Weights of a small transformer language model.
Architecture: LayerNorm before each block, rotary positions, no biases in attention or MLP, untied embeddings.
Each number is 128 + 24 x the weight over its row's rms, rounded and kept within 0 to 255. Layers, rows and columns count from 0. The size above them is the row's rms in percent of the matrix's.

# layer 7 MLP down, 320x1280, rms 0.0493, rows 93-292, columns 160-191
size [ 97  98  99  98  97 102  92 100 101 112  96  97  96 102  98 100 102 104 101  96  99  97  99 103 101  97  96  98  98  99  97  94 100  97 101  97 103  97 105  98  98 103 104  99 100  99  98  98 101  99 102 102 105  99  96 100 100 100 103 101  97 101  99  98  97  98 100 100  97  97 100  99  97 101 106 100 101  99  99  99  99  95 101 100 101  96 101 104 100 102 105 103 100 107  96 104  96  96 100  97  96  97  98 100  96 100  98  97 103  94 101 105  97  96 100 103  95  97  95 101  98  97  99  97  97  97 102 106  99 105 105  99 100 100 100 100  96 103  94 100  93  99 102  95  94  99  97 101 101  94  97  98 104 100 102  97 101  99 100  99 100 103 101 101 101 102  99 101 100 103  99 103  97 104 102 102  98  97  98  95 102 105  99  96 102 104 103  99  97 104  98  97 100  97 100  97 101 102 123  98]
[[109 154 119 149 166 144 135 145 100 139 105 148 145 162 142 126 134 133  97 134 128  93 133 116 170 102  71 130 145  86 119 120]
 [150  78 171  96 122 102  97 154 123 128 120 108 126  95  94 140 128 124 134 149 138 160 112 139 172 104 132 147 157  80 143 126]
 [115 145  74 106  67 104 101 146 107 168 144 141 118 139  76  98 176 113  83 135 156 147 133  92 138 143 107 133 150  90 125 143]
 [121  90 133  84 173 150 137  91  98 138 141  80  90 168 128 135 107 122 127  87 110 113 167 110 170  91 131 120 124 127 102 129]
 [163 118  74 135  97 130 153 137 102 112 135 124 110 124  74 132 137 165 163  95 119 139 120 126 141 168 135 123 109 132 141 108]
 [ 96 124 144 135 185 141  77 146 103 165 135 187  91 162 115 142 108 104 121 146 133 108 137 122 126 120 141 134 161 117  68 145]
 [151 109 155 128  92 127  98 139 156 145 139 131 130 109 137 144  92 108 132 140 131 137 141  98 164 141 156 131 109  94 109 136]
 [ 95 142 136  87 108 141 100 108 163 186 133 110 130 165 153 137 106 189 141 109  90  81 133 146 143  93 153 147 110  75 138  83]
 [128 116 104 173  68 134 127  96 102 107  95 163 140 110 169  90 123 130 148 115 118 135  80 117 116 105 154 138 119 129 156 111]
 [154 137 133 131  76 143 141  92 111 137 190 161  95 136 118 119 156  80  64 112 170 102 154 116 136 154 107 127 148 160 147  82]
 [140 119 197 112 136 132 123 156 109 118 136 133 183 142 144  98 128 133 132 145 122 148 136 129  95 112 154 116 113 176 121 128]
 [131 101  96 169 125 123 169 128 100 161 153 150 135 157 131 135 190  92 148 145 148 137 156  99 112 152 106 132 160 135 123 108]
 [133 120 141 121 150 181 132 113 142 132 126 108 122 124 112 158 109 104 155 125  74 117 120 128 129 113 127 135 123 107 152 146]
 [122 117 151  79 145 145 122 125 120 148 150 113 152 132 147 144 110 107 141 115 175 138 148 122 137 123 119 124 149 141 122  94]
 [128 115 103 154  92 110  89 145  98 124 139 136 117 151 152 114 108 128 124 116 114 119 114 129 160 109 107 145 109 101 151 164]
 [126 142 145 164 143  99 143 113 114 150  92 152 128 115 140 142 151 105 135 180  80  68 106 113 130 103 111 137 171 146 117 140]
 [176 106 154 122 145 125 156 131 149 153 127  74 144 134 126 140 160  90 136 142 127 129 123 133 141 170 134 147 134 136 105 126]
 [143 116  95 137  92 104 139 165 155 113 170 138 126 142 188 127 145 166 107 123 112 110 115 202 117  94  83 133 125 150 152 163]
 [156 109 129 128 163 153  84 130 102 162 121 157 114 112 104 169 164 143 154 130 121 130 156 156 140 121 120 115 140 121 116 129]
 [146 150 139 153 134 112 162  98 164 148 115 141 122 107 125 103 127 135 118 135 124 155 115 140 123 123  87 149 109 137 135 155]
 [162  79 140 121 121 112 134 113 140  69 136 187 113 105 165  98 120 142 141 118 119 170  99 135 137 105 152 141 113 149 109 131]
 [125  88 129 128 170 167 156 106 138 113 161 163 128 132 135 123 150 140 174 126 119 169 121 155 114 127  91 144 108 111 124 115]
 [126 151  67 122 126 167 124 161 118 123 119 134 106 112 109 119 135 128 106 125 168 124 118 150 120 137 133 109 118 131  95 116]
 [121 125 131 124 131 135 147 116 172  93 113 155 156 194 149  93  93 137  99 149 113 103 141 122 125 136 150 121  85 144 151 196]
 [135 139 122 108 174 182 168 126 123 175  93 131 132  84 143 141 139 170 102 140 146 116 109 107 148 136 132 135 173 118 108 148]
 [148 119 121 133 140 125 153  97  92 140 153 152 174 137 181 133 137 167 152 126 106 159  94 154 121 131 151 127 112 163 136 137]
 [121 134 148 114 123  93 138 148  99 100 120 191 126 121 134 166  95 124 118 161 123 127 114  88 134 117 132 117 158 100 103 151]
 [166 129  93 124 152 138 180 134 140 126 128 132 100 126 162 138 162 172 129 121 160 135 112 140 189  97 103 106 138 145 135 111]
 [127 104 116 166  80 133  98 124 123 147 105 103 129 149 144 149 112 150 119 118 125 172 144 120 122 100 114  91 120 114 124 156]
 [153  87 107 132  80 132 155 122 102 125 137 109 129 100 112 147 116 128 138 162 173 139 100 173 108 154 140 139 126 137 145 125]
 [142 146 132 143 142  98 122 135 133 134  98  81 135 138 116 122 134 127 126 125 120 150 154 114 131  61 123 118  99  92 131 109]
 [107 171 132 149 102 114  93 153 161 130  94 180  94 106 104 142 150 111 150 100  86 153 122 125 128 162 144 125 109 136 108 120]
 [118 135 178 133 115 135 164 117  93 165 140  96 102 136 128 136 159 160 146 134 125  92 158 154  70  89 147 161 116 164 144 113]
 [123 150 123 122 158 142 124 170 142 157 120  99 105 135  98 130 145 102 101 156 119 132 130  79  78 130 155 104  98 128 127 147]
 [156  87 127 151 117 133  96  79 185 129 151 124 119 119 145 147 134 152 155 156 122 139 126 105 150 145 121 121 104 103 154 133]
 [137 182 128  84 115 111 114 131 127 105 135 112 142  87 122 123 121 121 169  86 136 124 126 137 122 114 108 109 125 122 126  98]
 [151 130 165 152 126 152 114 146 128 129 115 159 143 108 162 147 115 101 168 146 115 125 126 115 152 112 143  97 108 124 136 153]
 [118 127  94 177  99 109 143 109  95 121 137 130 136 104 108 148 143  92 167 128  89 138 103 156 154 141  75 140  79 114 112  86]
 [121 142 158 132 145 107 150 153 151 142 136 124 116  86 137 139 121 128 106 135 106 144 163 120 139 156 184 109 100 114 120 148]
 [124 138 118 122 128 173 118 145 125  89 112  98 112  87 143  91  94 149 151 119 110 144 122 154 106 133 122 137 136 103 106 132]
 [120 162 127 131 114 128 141 121 171 141 146 109  92 114 147 119 161 126  82  53 113 119 115 138  54 149 104 126 163 139 136 136]
 [134 146 135 155 142 113 134 100 143 142 130 131  97 116 142 122 126 144 107 105 132  98 140 112 141  99 127 123 112 129 169 150]
 [ 57 133 136 108  86 122 124  66 130 144 104  74 146 146 103 123 132 113 140 123 139  68 152 130 105 121 136 128 128 128 134 106]
 [101  99 118 161 113 163 109 154 144 125 189 119 149 125  85 145 124  76 120 151 133 103  97 174 136 147 168 131 143 102 108 117]
 [135 129 144 130 171 129 156 145 179 129 156 127  83 127 130 134 147  84  96 132 147 153 152 119 158 126 119 121 129 122 135 110]
 [120  70 111  97 153 142 131 136 169 132 104 162  97  88 127 126 102 159 121 128 155  66 127 155 133 143 128 156 121 153 128 138]
 [132 122 101 144 140 143  94 122 156 125 141 148 144 139 169 116 129 127 119  93 106 137 137 134 153 162  62 150 114 113 111 135]
 [125 132 140 115 109 139 125  94 136 129 115 132 130 167 119 133 148 141  92 108 128 114 128 134 124 154 143  89 146 123 141 100]
 [146 122 138  94 111 113 149 142 129 120 106 128 128 136  85 111 140 140 109 165 156 118 106 162 158 105  88 118 135  98 107 160]
 [140 126 140 106 162 111 156 146 127  92 119 103 172 144 139 119 104 142 163 102 103 110 170 152  76 118 159 148  94 123 122 172]
 [ 72 132 138 158 169 144 162 153 136 187 105 113 168 111 127 126 146 156  91 140  84 157 129 155 125 130 106 147 125 118  89  95]
 [119 152 133 137 125 155 160 141 101  92 110 163  72 110 106 156 151  90 132 105 127 138 158 122 114 145 108 126 147 112 139 122]
 [141 139 153 123 130 172 158 105 170 124  88 115 117 148 158  92 146 127 145 175  92 158 133 104 114 149 149 117 130 148 127 122]
 [123 141 141 121  97 126 132 125 144 155 107 161 153 110 152 131 119 180 143 114 108 105 111 113 127 136 136 105 102 130 114 160]
 [134 140 138 171 112 104 113 159 166 160 107 101  81 121 117 167 109  80 128 130 155 125 157 114 133 109 128 105 146  92 130 106]
 [170 142 114 119 145  97 101 175  86 143  89 114 147 142 131 126 143 147 125 106  83 118 168 111  89 119 107  95 117 125 165  94]
 [110 129 150 128 120 148  97 142 115  69  80 115 110 103 128 121 173 154 122 140 146 115 191  92 150 116 115 138 114 144 139 126]
 [133 138 154 136  89 125 154 123 107 132 158  92 142 158 135 130 128 138 123 121 111 112  74  87 130 124  65 142 181 119 148 171]
 [156 140 155 126 102 122 144 108 116 113 122 116 133  92  97 119 139 128 125 125 153  70 140 146  84 117 129 155 134 153  98 120]
 [122 114  78 160 159 103 101 132  95 116 131 112 148  77 145 123 165 138 132 127 115 122  77 104 154 120 137 156 113 128  89 104]
 [117 110 105  76 153 128 127  97 141 148 164 151  93 155 156 107 152 123 129  96 109 115 114 134 138  95  96 100 147 103 113 185]
 [136 103 138 120  92 146 122  77  90 145 133 164 126 120 111 127 125 108 112  97 145 170 108 131 119 110 128 137  96  85  90 102]
 [ 90 145 112 127 134 136  95  88 116 113 164 140 126 118 122 107 120 140 149 106 121 107 119 113 129 130 159 131 129 104 100  81]
 [129 128 145 120 142 113 163 147 126 135 112 110 124 165 116 108 143 129 104 143 120 134 193  92 120 131 113 140  81  98 113 189]
 [172 126 109 129 117 132 112 161 174 127 121  87 156 130 132 107 164 186 154 138 158 123 130 123 122 129 130  95 141 130 101 176]
 [131 138 143  87 128  94 141 132 130 119  96 121 118 105 119 125 164 138 137 171 120 129 169 138 122 113  81 118 114 115 152 111]
 [115 129 167 155 194 125 151 113 108 107  97 144 155 159 144 117  97 118 110 155 114 134 136 146  83 114 155 137  90 146 169  95]
 [155 131 120 125 130 151  75 131 164 136 145 187  91 100 122 121 119 149 134 166 153 104 126 154  94 102 153 133 112 121 194 120]
 [118 102 106 129  92 147 148 111 137 109 104 115 122 144  68 154 160 158 103 124 123 164 147  77  80 183 144 127  99 125 114 167]
 [143 164 118 139 142 140 142 103 113 128 196  88 166 114  86 146 147 108 112 148 100 119 149 144 162 123 143 141 155 159 121 139]
 [130 143 134 123 174 148 147 143 151 133 138  91  70 101 140 146 120 137 155 139 160 129 134 155 152 122  86 162 145 118 139 124]
 [171 175 131 105 151 130 147 117 129  85 105  93 106 130 132 139 146  79 126 137 125 171 103 186 159 110 166 147 138 132 134  76]
 [ 91 103 123 126  88 134  59 145 132 100 113 135 139 107 109 110 146  85  99 173 128 122 117 166 108 113 129 118 135 114 112 194]
 [108 163  78  96 134 153  93 144 123 151 107 169 123 135 174 113 151 164 143  90  95 156 117 129  98 139 147 145  75 121 143 147]
 [161  76 129 157 139 154  95 133 149 140 124 133 135  96 131 159 142 137 126 130 154 140 117  91 159 122 158 163 102 119 142 137]
 [156 160 136  78 148 103  86 117 133 110 149 141  97 103 153 142 160 104  97  82 144 126 127 160 109 163 148 140 125 129  49 157]
 [112 150 129 122 148 133 173 121 122 139  90 134 169 158 120 126 125  97 120 144 134  97  89 103 115 145 133 114 139 101  96 153]
 [142  87 126 118 139 169 116 149 109 159 139 190 194 115 148 113 101  95 132 104 141 117 122 128  73 127 159 107 141 139 139 127]
 [ 91 110 118 127 149 125  81 141 127 159 137 114 101 153 106 179 123 121 128 132 122 112 167 118 116 130  90 148 155 115 110 111]
 [133 176 150 174 124 128 108 124 133  82 163 144 105 130 121  95  44 133 136  96  95 136 104 131 107 129 154 110  84 169 146 167]
 [137 110 101 161 131 132 201 153  98 125 111 142 115 127 129 152 107  68 134  96  97 125 146 116 148 112 153 118 114 125 102 136]
 [163 121 125 151 157 144  89 160 102 155  98  93  91 142 140 109 135  87 110 133 125 141 121 132 112 160 168 162 112 164 168 149]
 [129 156 106 154 119 130 115 104  90 130  93 119 159 131 133 131 118 102 162 149  90 138 116 130 124 125 103 111 128 144 129 201]
 [ 77 142  88 101 110 139 127 146 165  83 107 159 155 162 113 134 138 119 119 171 118 162 129 124 123 141 159 119 125 108 171 158]
 [159 141 160 108 112 115 144 128 116 132 120 144 113 104 107 110  54 138 148 167 101 138 129 158 154 175 118 149 120 135 148 167]
 [117 131 118 108 105 114 147 125 118 121 110 118 125 179 114 117 130 162 112 136 100 117  89 130  86 126 112 115 100 120  86 135]
 [143 133 115 148 152 120 166  97 124 156 103 158 139 137  97 141 134 117 160 158 136 139  90 109 118 140 165 155 123 120 138 160]
 [142 140 111  91  84 138 119 116 119 107 103  60 145 112 122 102 121  81 126 118 122 123  87 128  96 159 107 128 142 115 146  81]
 [155  91 147 141 160 112 127 104 135 117 145 131 143 114 149 135 135  88 113 139 108 139 147 102 128 102 129 104 144 127 159 135]
 [125 136 129 116 157 129 135  95  89 100 152 145 133 155 101 107 117 123 118 139 103 122 143  80 153 113 120 141 146 126  91  64]
 [153 130 133 117  95  85 124 111 135  99 112 105 124 121  88 160 117 113  98 151 142 124 131 104 154 125 133 131 107 133 125  85]
 [104 114 136 132 124 132 109 140 125 148 127  97 116 132 136 152 140 156  71 123 134  91 119 140  88  96 147 145 104 159 128 142]
 [ 83 129  88 102 138 117 122 148 128 127 140 134 133 133 122 118 131 113 155 176 140 124 109 106 105 112 191 122 131 129 140 152]
 [148  82 180 139 141 132 123 130 134 125 106 142 111 131 150 109 105 136 133 110 160 110  99 165 129 147 117 135  96 149 121 167]
 [106 144 105  71 142 112  75 144 107 154 149 123 124 108 170 138 124 178 143 109 143 129 118 113 136 134 123 157 168  90 140 154]
 [142 123 149 140 170 136 136 152 101 150 162 150 172 118 136 129 189 119 124 143 125 129 142 130 141 158 114 144 148 151 112 124]
 [109 132 146 178 106 111 101 157 138 142 144 126  89 104  80 149 161 108 111 123 132 139 132 138 145 104 104 116 138 167  91  83]
 [122 185 153  85 148 110 142 146 120 146 110 111 130  91 111 128 133 135 135 146  75 124 157 127 103 112 128 133 155 109 117 143]
 [168  86 140 149 169 148 176 123 118 131 121 107 121 133 131 139 128 124 144 119 112 111 131  95 122 130 111 115 120 121 134 150]
 [155 179 161 136 138 141 119 148 163 111 174 143 119 181 131 128 138  81  71 128 110 124 136 123 112 152 151 121 127 128 119 121]
 [159 125 126 114 152  99 118 154 102 148 113 175  91 127 115 100 149  81  95 117 120 146 126 151 106 150 134 114 154 124 157 108]
 [147 102 109  89 144 131 122 186 133  86 119 128 102 136  77 133 134 114 148 128  93 141 112 113  97 143 139 133 112 138 121 137]
 [110  91 109  98 112  55 184 136 118  99 123 118 111 102 129 136 130 152 153 154  97 129 131 153 137 148 137 133 150 134 148  88]
 [139 115  97 149 107 107  33 121 161 134 135 104 105 153  96 132 125  99 133 115 103 126 142 156 157 106 136 141 137 145  83 112]
 [123 138  87 116 112 171 120 146 120 159 140 172 158 146  92 142 100 128  84 130 179 129 119 142 125 133 127 134 122 176 138 143]
 [124 152  84  95 153 132 138 123 168 109 130 121 143 144 127  97 171 131 120  97  99 135 122 136 125 117 136 151 138 176 114 128]
 [133 147 137 112 158 122 142 106 132 135 143 157 117 111 133 145 123  99 112 141 141 151 119 131 145 152 115 162 159 160 120 126]
 [ 83 148 118 139  83 125 154 132 125 153 155 167 121 137 153 154 147 146 175 133 131 118 110 149 110 106  90 136 124  69 130 146]
 [ 99 116  98 139 120 114 107 116 148 119  84  60 165 114 144  94 170 196 114 149 110 122 117  98  85 142 129 124  78 156 121 139]
 [ 93 115 108 138 165 132 127 123 145 123 145 116 144 122 104 107 169 166 139 128 137 113 144 194 104 126 141 123 125 148 147 117]
 [154 112 139 102 126 146 110 152 115 118 136 127 102  99 149 117 131 103 122 132  69 119 144 114 162  94 137 163 145 133 127 157]
 [131 128 144 114 119 149 106 141 122  96 150 159 164 122  97 115 124 170  73 118 125  90 149 164 118  86 133 154 155 168 132  84]
 [135 131 127  94  87 112 155 136 121 105 163 116 116 100 107 100 181 139 143 150 149 121 113 154 145 130 145 108  90 163 101 143]
 [ 82 111 135 137 117 132 120 120 167 106 113 143 126 126 151 101 129 153 138 141 103 110 102 112 143 199 119 125 106 152 145 169]
 [137 148 158 146 178 134 137 127 116 116 116  81 101 138 123 125 116 144 137 117  88 133 172 145 145  78 107 126 151 148 143 155]
 [130 117 138 113 127 135 140  84 122 112 161 128 127 131 110 109 140 154 131 121 130 172 133 122 132 154 124 110 155 106 103 155]
 [110 150 132 129 130 105  81 112 139 138 118  96 120 118 100 137 117 113  86 149 107 148 162 125 154 138 145 139 141 128 164 104]
 [137 190 115 147 127 156 113 139 168 128  98 119 131 115 162 150  99 107 168 126  80 137 113 120 137 146 151 148 133 138 131 159]
 [113 144 134 102  97 115 149 127  80 106 147 127  99 131 173 149 126 171 121 144 159 111 131 162 151 112 129 131 133  95 141 129]
 [112 152 162 143 149 208 128 131 123  94 108 127 165 158 152 124 110 143 112 148 142 104 158 136 144 136 158 115 143 169 108 123]
 [118 141 121  99 166 136  93 113 130 131 142 184 135 149 135 135  99 130  95 119  96 148 147 133 112 149  85 126 140 126 144 164]
 [135 169 146 119 103 113 162 140 152 129 130 139 111 129 137 135 138 104 163 165  96 132 120 130 153 113 109 141 103 122 154 119]
 [139 161 112 155 176 155 138  98 149  66 121 165 106 126  95 144 134 119 108 143 141 161 110 164 108 165 113 141 116 121 121 109]
 [102 118 119 138 142 107 173 157 149 140 126  59 153 110 169 159 161  65 140 111 157 122  96 118 130 122 134 134 130 117 144 175]
 [146  89 124 135 150 123 133  96 143 118 115 124  91 134 120 128 109 153 106 120 140  99 114 122 112 129 118 116 146 140 188 139]
 [ 78 165 177 109 134  95 118 140  61 102  96 117 104 138 135 144 112 115  92 111 149 119 161 114 135  95 143 144 125 172 105 115]
 [123 110 142 121 172  96  99 115 119 147 161  98  76  82 121 144 164  97  87 152 119 114 133 113 156 142 127 137 151 104 131 134]
 [128  79 120 183 107  99 124  83 121 129 165 142 118 123 138 127  97  83 110 118 118 160 142 123 116 122 146 138 151 132 124  85]
 [128 151 108  97 121 129 143 126 131 122 168  87 119  97 124 137 125 111 112 116 158 112 135 121 176 130 154 144 144 109  93 103]
 [107 116 121 141 116 108 137 143  90  96 118 125 118 128  80 143 155  78 107 138 103 124 112 142  84  78 117 132 171 109 125  93]
 [133 122 106 176 166 123 154  89  84 119 132 138 124 112  91 149  84  77 102 105 112 152 100 117  91  89 149  99 130 113 116 121]
 [150 138 128 109 113 131 110 165 148 147 122 140 133 146  85 126  98 136 150 171 128 123 145  78 136 118  96 100 121 131 137 141]
 [145 174 147 141 132  96 102 151 133  90 104 115 145 159  86 124 135  95 121  96 135  99 151 165  90 118 121 141 142 125 113 124]
 [130 142 156 119 100 133 112 142 125 140 122 104 132 146  97  88 150 137 111 135 148 115 156 148 135 141  81 129 165 145 106 124]
 [ 80 124 119 136 160  93 112 151 128 116 128 119 130  99 133 119 121 127 126 133  92  97 104 146 102 143 109  96 143 118 122 120]
 [ 92 104 129 109 135 126 141 144 146 116 103 142 115 140 161 144 115 123 109 153  97 103  85 107 126 102 171 124 116 119 149  78]
 [141 174 118 144 129 107 114 107 169 138 138 121 121 114  94  99 168 139 136 116 143 119 124 107 147 120 128 105 151 129 114  88]
 [118 138 144 116 110 120 163 146 139 169 133 166 109 126  87 122 126 100 112 179 179 130 125 131 135 185 133 163 153 114  92 173]
 [139 120 160 147  93 142 127 146  98 154 132 122 121 101 115 149 145  96  89 137 158 123 128 103 101 138 118 127 154 121 115 101]
 [134 126 117 132 101 130 146 109 130 117 161 168 151 143 131 139 168 141 166 168 108 121 120 148 145 114 143 120 177 124 130 137]
 [144 143 112 122 103 113 145 133 126 146 140 137 147 124 153 125  84 170 128 143 155 136 133 145 141 174 127 121  84 143 126  91]
 [132 112 102 110 130 150 126 107 124 140 122 130 116 100 154 129 109 118  95 124 168  89  92 133 101 141 107 118  94 106  99  98]
 [102 154 115 117 103 181 107  98 129 110 134 114 113 147 133 141 116 135 142 124 113 123 149 124 107 111 156 145 106 101 152  91]
 [ 85 170 173 119 125 132 138 101 139 103 157 130 170 111 157  85 114 136  84 136 157 117 120 134 149 165  96 114 135 129 154 131]
 [144 123 162 130 152 126 103 151 142 128 141 106 160 120 156 144 119 103 145 119  64 168 142 113 165 113 156  97 101 116  73 135]
 [122 132 156 118 123 104 170 141 149 158 115 122 149 159 123 138  73 136 147 125 132 126 143 153 171 149 143 141 101 110  83 145]
 [120 140 128 132 106 134 152 143 167 124 126 110 113 146 159 124  82 133 125  69 134 114 111 144  93 119 165 123 125 147 143 138]
 [135 108 122 126 142 128 103 142 108 142  80 106 159 139 115 152 151 113 145 126 154 106 177 166 152 126 176 127 126 122 111  93]
 [119 128 123 157 146 116 163 142 111  89  94 135 132 140 167 103 115 117 157 126 132 120 100 127 153 115  92 145 161 162 140 158]
 [104 124 138 145 135 116  90 127 151 122 136 169 142 118 107  98 149 134 153 147 138 172 110 179  87 123 163 120 130 111 154 107]
 [127  93 152  69  84 124 164 107 114 150  94 122 147 134 142 103 126  91 141 141 102 114 116 123 107  92 111 126 114 110 108 111]
 [ 99 140 137  97 149 155 139 103 119  99 109 154 118 100 146  96 109 118 134 152 107 102 107 140 102 126 168 137  94 115 153 123]
 [107 107  65 156 158 155 131 149 206 101 127 133 166 167 169 132  71 147 164 151  61 149 134 129 120 103 145 124 175 151 126 159]
 [127 110 108 156 151 160 143 134 119 108 114 157  98 134 108 132 143 119 119 113 148 144 129 127 167 149 103 108 140 133 126 122]
 [156 120 128  91  92 132 100 114 115 117 124 112 159 158 102 131 129  88 141 115 162 127 109 148 150 110 153 155 184 113 106 181]
 [ 94 145 132 190 124 118 130  87 117 138 170 152 120 103 112 132 169  84 133  90 128 157  99 154 124 160 124 124 122 143 142  96]
 [139 114 183 144 142 112  97 150 128 161 145 121 111 107 127 119 106 121 138 136  99 173 129 164 128 199 167 150 125  88 120  93]
 [144 141 124 124 138 107 125 178  83 140 132 148 114 123 125 113 149 134 190 118 107 117 131 105 104  85  94 136 149 139 147 120]
 [122 168  89 155 109 116 125  75 150 131 134 124 151 104 142 132 161 107 166 147 131 110  90 131 138 118 110 161 121 147 122 122]
 [111 107 140 122 121 120 153 132 156 137 182 184 127 162 123 136 125 149  93 116 114 137 134 143 112 140 127 109 105 109 165 135]
 [ 97  97 114 124 165  93 131 103 124 131 137 110 120 130  98 147 136 160 113 130 144 108 109 116 138 105 103 113 145  60 148 136]
 [141 154 136 143 183 131 106 168 126 119 163 136 145 159 114 129 101 133  94  95 146 124 142 148  93 124 166 116  99 120 115 113]
 [ 90 128 162 111 114 150 177 155 117 156 158 155 122 137 127 136  88 128 122 152 110 121 131 112 137 114 126 137 152 110 120 177]
 [140 118 158 135 130  69 111 150 130 129 123 110 146 136 139 147 142 158  98  80 136 145 153 167 174 107 121 131 126 161 161 112]
 [135  97 111 110 140 182 189 107 128  94  93 155 154 118 120 118 110 124 155 123 150 105  95 127 125 123 154 147 118 120 126 162]
 [102 122 130 107 133 113 120 132 135 108 152 101 155  87 133 127 138 118 132 148 131 123 118 131 151 135 104 145 137  88 116  87]
 [159 117 127 109 128 125 161 133  94 135 154 145 152 103 138 152 177 153 146 143 147 127 149 119 104 133 135 144 125 162 145 135]
 [161 173 169 111 132 131  94 128 101 112 126 158 134 123 130 124  90 183 123 118 177 164 113 107 122 106 140 122 154 141 122 173]
 [149 120  89 152 141 116 113 109 130 128 155 144 121 137 167  98 111 130 137 125 112 151 136 126 104 135 122 141  96 135 136 153]
 [153 138 165 108 125 137 147 158 109  69 121 105 132 104 124 112 110 132  73 148 103  95 146 141 102 148  98 112 168 139 144 161]
 [115 105 111 114 124 131 114 121 164 139  96 125 104 127 147 124 148 180  96 114 136 145 161 139 169  85 105 135 129 113 123 119]
 [101 134 136 112 157 110 117 127 160 130  90  91 109 122 131 100 166 141 148 107 160 110 105 109 142 149 173 132 143 126 153  67]
 [136 128 107 119  76 115 124 116 100 126 136 129 149 110 100  95 169 112 142 107 131 128 114 111 140 143 136 117  75 139 139 128]
 [153 114 100 132 139 150 120 158 106 137 125 121 135 171 118 117 101 119 140 137 116  90 152 129 155 118 151 128 162 119 150 118]
 [155 118 129  86 123 113 142 125 139 167 127 151 109 124 109 121 108 141 128 172 143 120 112 121 150 123 171 127 127 118 142 133]
 [106 166  79 167 127  96 149 140 144 114 107 107 146 160 120 122 173 167 153 128 126 122 108 109 163 128  99 138 101 121 156 124]
 [114 154 168 124 147 149  92 142  75 154 117  64 126 140 131 112 118 138  97 152 150 113 138 169 117  56  95 120 162 138 116 144]
 [ 94 111 112  94  87 124  97 139  92 173 107 139 126 165 118 157  97 116 168 115 119  75 149 155 115 140 101 130 130 152  91  68]
 [120 101 140 147  81  59 162 114 146 139 127 110 139  84 113 118 134 179 154 107 120 119 130 132 158 133 150 123 165 155  70 114]
 [126 102 108  99 130 109 122 142 111 107 147 132 173 118 131  90 157 120 122 120 117 132 123 122 140 120 118 110 126 129 158 148]
 [156 144 135 161 138  99 167 122 146 132 145 109 160 121 126  97  94 109 165 123 159  98 151 104 151 131 123 129 123 110 134 137]
 [155  73 112 148 117 134 172  73 156 119 131 132 101 144 155 128 170 175 131 153 104 151  74 139 133 182 111 120 121  86 133 130]
 [134 103 126 124  97  77 146 134 112 144 137  80 150 101 153 151 131 132 123 118 121 113 142 136  96 143 160 156 125 150 155 136]
 [120  76 162 110 115 144 130 119 103 127  96  91 143 141 117 119 163 138 129  94  91 143 126 124 107 147 153 126 114 127 122 103]
 [133 133 105 123 150 132 126 104 144 132 164 133 147 148 125  90 126 109 112 123 144 169 142 107 127 136 101 128  91 131 187 105]
 [122 102 128 143 148 183 121 138 166 110 131 131 131 125 147 118 117 138 136 127 127 128 133 105 118  99  97 117 133 160 109 145]
 [129 102 130 108 103 175 119  98 122 119 146 136 168 153 124 128 125 102 144 130 137 112 100 151 162 124 135 143 160 120 102  61]
 [136 112 156 137 146  94 101 117 166 131 115 135  87 166 130 113 139 106 116 120 134 120 115 135 139 153 123 111 150 120 133 131]
 [136 109 120 131 187  89  90 121 125 114 128 106 156 136  90 115 146 124 155 110 159 143 112 138 117 139 112 117 160 142 148 121]
 [101 113 138 156 150 124 151 135 123  84 101 161 149 129 157 143  71 111  90 104  98 125 109 148 117 142 101 139 121 105 129 164]
 [109 140 101 116  93 134 110 108 161 161 163 158  73 120 126 119 131 125 119 133 128 131 166 150  93 125 164 126  96 127 112 133]
 [116 146 122 171 145 128 145 121 158 118 140 134 166 146 111 102 121  99 157 120 150 101 106 147  97 127 115 121 157 126 125 184]
 [124 136 105 147 185 134 108 116 150  99  97  90  98 147 116 120 138 110 124  92 158 109 157 110 138 152 185 119 137 129 131  90]
 [133 103 107 152 145 104 140 120  77 159  70  85 150 144 146 159 147 111 138 151 134 149 111 105  95 148 122 137 148 117  90  70]
 [150 153  60  77 156 122 162 117 116 129  75 103 168 112 110 122  95 150 115 152 142 114 138 150 125 163 129 137  95 102 112 143]
 [146 125 122  96 104 121 116 150  98 116 158 100 121 121 110 104  78  92 136  92 127 170 146 138 128 141 134 157 134 110 162 155]
 [123 101 123  76 166 125 143 147 124 120 153 145  67 107 110 132 139 141 135  85 131 102 162 117 139 115  98 120 151 125 179 107]
 [ 93 106 105 158 145 141 123 109 121 163 123 156 172 111 142 117  81 139 152 132 143 115 167  98 161 124 109 106 118 136 139 145]
 [123 118 109 136 136 118 155 155 162 161  84 149 120 121 166 129  91 130 113 132 102 130 108 131 102 157 131 126 117 156 127 187]
 [176 149  77 123 115 127 131  96 164 155 138 127 163 126 113 139 120 131 153 111 144 138 137 125 118 160 139 138 151  91 124 125]]